Each number is 200 + 20 x the weight over its row's rms, rounded and kept within 0 to 999. Layers, rows and columns count from 0. The size before them is the row's rms in percent of the matrix's.

# layer 7 MLP down (transposed), 768x192, rms 0.081, rows 532-539, columns 96-191
091,228,197,172,163,171,181,190,212,206,192,154,181,174,226,173,198,180,176,260,200,191,219,213,211,212,208,195,207,192,199,199,219,198,183,223,160,216,189,209,199,198,184,233,208,169,216,218,203,196,204,182,246,186,219,172,205,212,214,207,243,225,219,203,202,205,208,200,218,196,213,209,220,210,194,196,167,203,200,231,179,201,218,217,184,202,216,231,182,199,208,197,194,201,198,183,174
082,225,168,190,210,168,203,204,218,200,188,194,211,184,171,233,209,187,195,217,202,204,158,197,193,198,218,218,186,199,208,190,222,212,196,194,223,192,190,229,169,207,156,204,187,198,188,188,224,239,216,187,216,208,210,182,233,191,226,187,188,187,198,193,167,213,188,217,222,219,206,161,178,200,196,184,213,173,245,221,208,191,205,193,194,211,214,191,204,187,190,191,117,195,222,195,167
101,168,207,173,201,148,202,201,212,224,175,205,220,195,220,224,159,187,227,227,209,186,209,168,190,233,200,162,192,193,216,220,220,200,204,209,180,220,207,196,204,231,233,195,236,230,194,197,179,231,205,218,204,210,216,218,215,204,191,172,218,208,200,209,228,169,202,203,141,175,209,197,186,203,226,223,259,188,203,181,194,200,209,183,188,205,217,190,170,181,207,195,204,238,188,177,179
096,212,212,219,220,125,175,204,181,189,184,199,204,206,185,208,162,194,225,310,195,191,207,198,224,185,197,194,215,188,196,177,183,177,191,198,189,207,189,198,211,211,319,183,217,177,182,180,213,183,187,197,216,215,189,213,189,170,232,202,195,192,191,196,207,194,222,184,184,206,197,182,193,181,211,198,213,211,197,222,206,221,189,190,196,205,186,187,212,201,197,218,188,193,166,219,224
105,209,177,232,191,223,213,181,239,191,151,227,199,192,183,207,241,198,216,240,192,212,212,224,200,171,207,229,189,186,187,185,240,228,232,181,187,173,187,228,188,222,180,190,207,218,185,170,236,189,196,189,219,172,204,190,200,210,203,191,173,196,209,199,203,197,197,204,210,209,197,207,214,209,167,194,218,246,194,176,161,172,234,251,198,182,196,210,193,212,200,227,177,210,168,200,164
090,147,220,176,197,194,189,244,185,194,170,217,219,165,191,183,204,179,204,199,180,212,150,207,187,211,209,225,205,222,181,217,205,186,195,209,216,215,193,227,165,196,203,202,185,218,179,191,247,173,195,234,186,222,195,247,217,176,172,190,232,217,212,174,190,201,236,170,171,219,201,223,199,225,201,227,217,217,234,181,215,198,197,228,191,184,169,185,179,194,190,214,180,194,179,213,215
101,221,189,217,185,242,194,199,244,173,184,195,200,189,215,169,169,213,169,186,196,194,197,204,188,208,220,216,205,190,181,202,209,212,209,166,170,191,217,220,214,175,136,194,197,210,219,199,199,168,208,214,207,190,209,193,208,198,194,188,185,174,207,224,160,198,206,201,228,192,203,185,153,199,200,221,197,188,177,186,190,156,206,174,207,166,216,238,172,218,185,190,208,202,207,163,228
085,193,185,231,229,203,207,214,205,221,193,230,236,202,251,183,223,219,181,248,179,219,186,207,185,178,212,208,188,205,228,184,195,220,206,179,215,174,186,210,188,191,180,228,204,205,175,207,189,206,190,235,221,191,189,172,215,211,203,204,202,197,170,203,196,231,190,192,178,222,215,213,190,204,182,195,183,189,206,218,196,213,213,179,191,180,198,182,171,208,185,205,202,182,176,183,178
# layer 7 MLP up, 768x192, rms 0.0869, rows 533-539, columns 96-191
080,189,186,200,247,219,172,188,193,203,198,228,193,203,205,197,211,238,170,208,165,163,186,206,230,192,203,200,232,189,174,192,189,170,221,169,194,208,202,192,194,261,194,224,191,223,193,219,225,195,227,180,168,169,176,216,224,207,192,209,178,192,183,189,201,198,215,189,187,212,204,237,223,205,195,213,195,224,218,172,231,209,187,189,242,197,194,200,226,201,191,245,191,248,199,194,203
095,210,189,199,191,229,163,232,214,149,169,189,200,154,214,222,227,230,232,222,219,191,173,191,229,206,203,211,195,194,221,212,199,192,199,190,201,203,196,221,203,231,164,162,171,229,200,220,220,206,170,150,191,186,207,196,160,181,208,198,203,228,194,190,192,183,200,220,197,213,193,204,179,216,192,173,169,228,212,205,226,231,176,203,218,205,162,197,186,185,182,218,199,207,194,158,228
119,203,199,182,191,216,203,208,231,204,200,196,182,253,187,230,202,184,245,206,204,180,199,192,203,188,155,202,179,215,201,212,173,173,189,220,158,228,196,213,181,194,216,212,226,189,187,212,207,202,209,172,172,177,233,192,202,211,171,192,232,203,204,187,206,197,238,208,194,189,193,239,159,202,232,204,196,172,207,228,186,206,186,229,182,194,198,207,202,208,195,173,207,196,175,209,182
107,236,190,186,231,209,196,180,232,164,177,215,208,205,201,199,211,222,200,185,204,189,201,209,214,207,256,192,214,181,205,188,168,195,223,184,191,171,191,190,180,198,195,208,190,215,174,209,191,192,179,200,159,213,193,192,195,197,227,215,196,201,176,199,227,224,221,230,244,157,169,200,191,241,206,178,192,194,225,178,156,173,213,154,193,186,180,195,215,197,154,214,231,219,198,221,212
089,222,174,217,208,213,189,196,241,204,200,205,181,218,235,200,193,182,195,202,196,217,223,190,199,203,229,162,192,237,201,215,204,191,194,191,222,220,203,207,179,226,197,169,208,203,184,219,205,202,202,174,172,208,195,177,207,205,197,155,177,224,186,177,190,210,193,162,160,182,198,225,207,163,212,205,209,210,187,204,187,195,208,195,233,194,212,232,195,217,199,222,209,186,183,170,157
096,202,206,219,202,227,219,187,199,177,200,212,222,229,226,233,190,230,168,203,181,185,179,233,200,204,222,190,215,182,174,203,176,197,210,228,184,211,199,187,219,177,185,211,212,208,209,185,198,182,186,183,188,217,188,209,218,209,179,189,189,236,199,179,210,158,201,201,204,195,197,218,200,193,209,216,216,203,200,203,168,236,201,157,224,200,207,190,180,200,227,192,224,207,190,189,219
076,195,173,220,197,193,174,190,230,215,211,195,181,205,197,214,217,229,176,187,172,164,181,242,193,193,203,187,189,200,169,238,200,212,193,192,189,202,197,184,192,187,207,179,227,213,206,220,242,209,240,182,190,210,204,191,235,207,216,226,216,203,218,193,242,213,191,246,184,203,170,215,203,161,204,209,205,184,176,280,201,208,194,216,186,247,174,182,235,209,206,183,223,201,180,233,214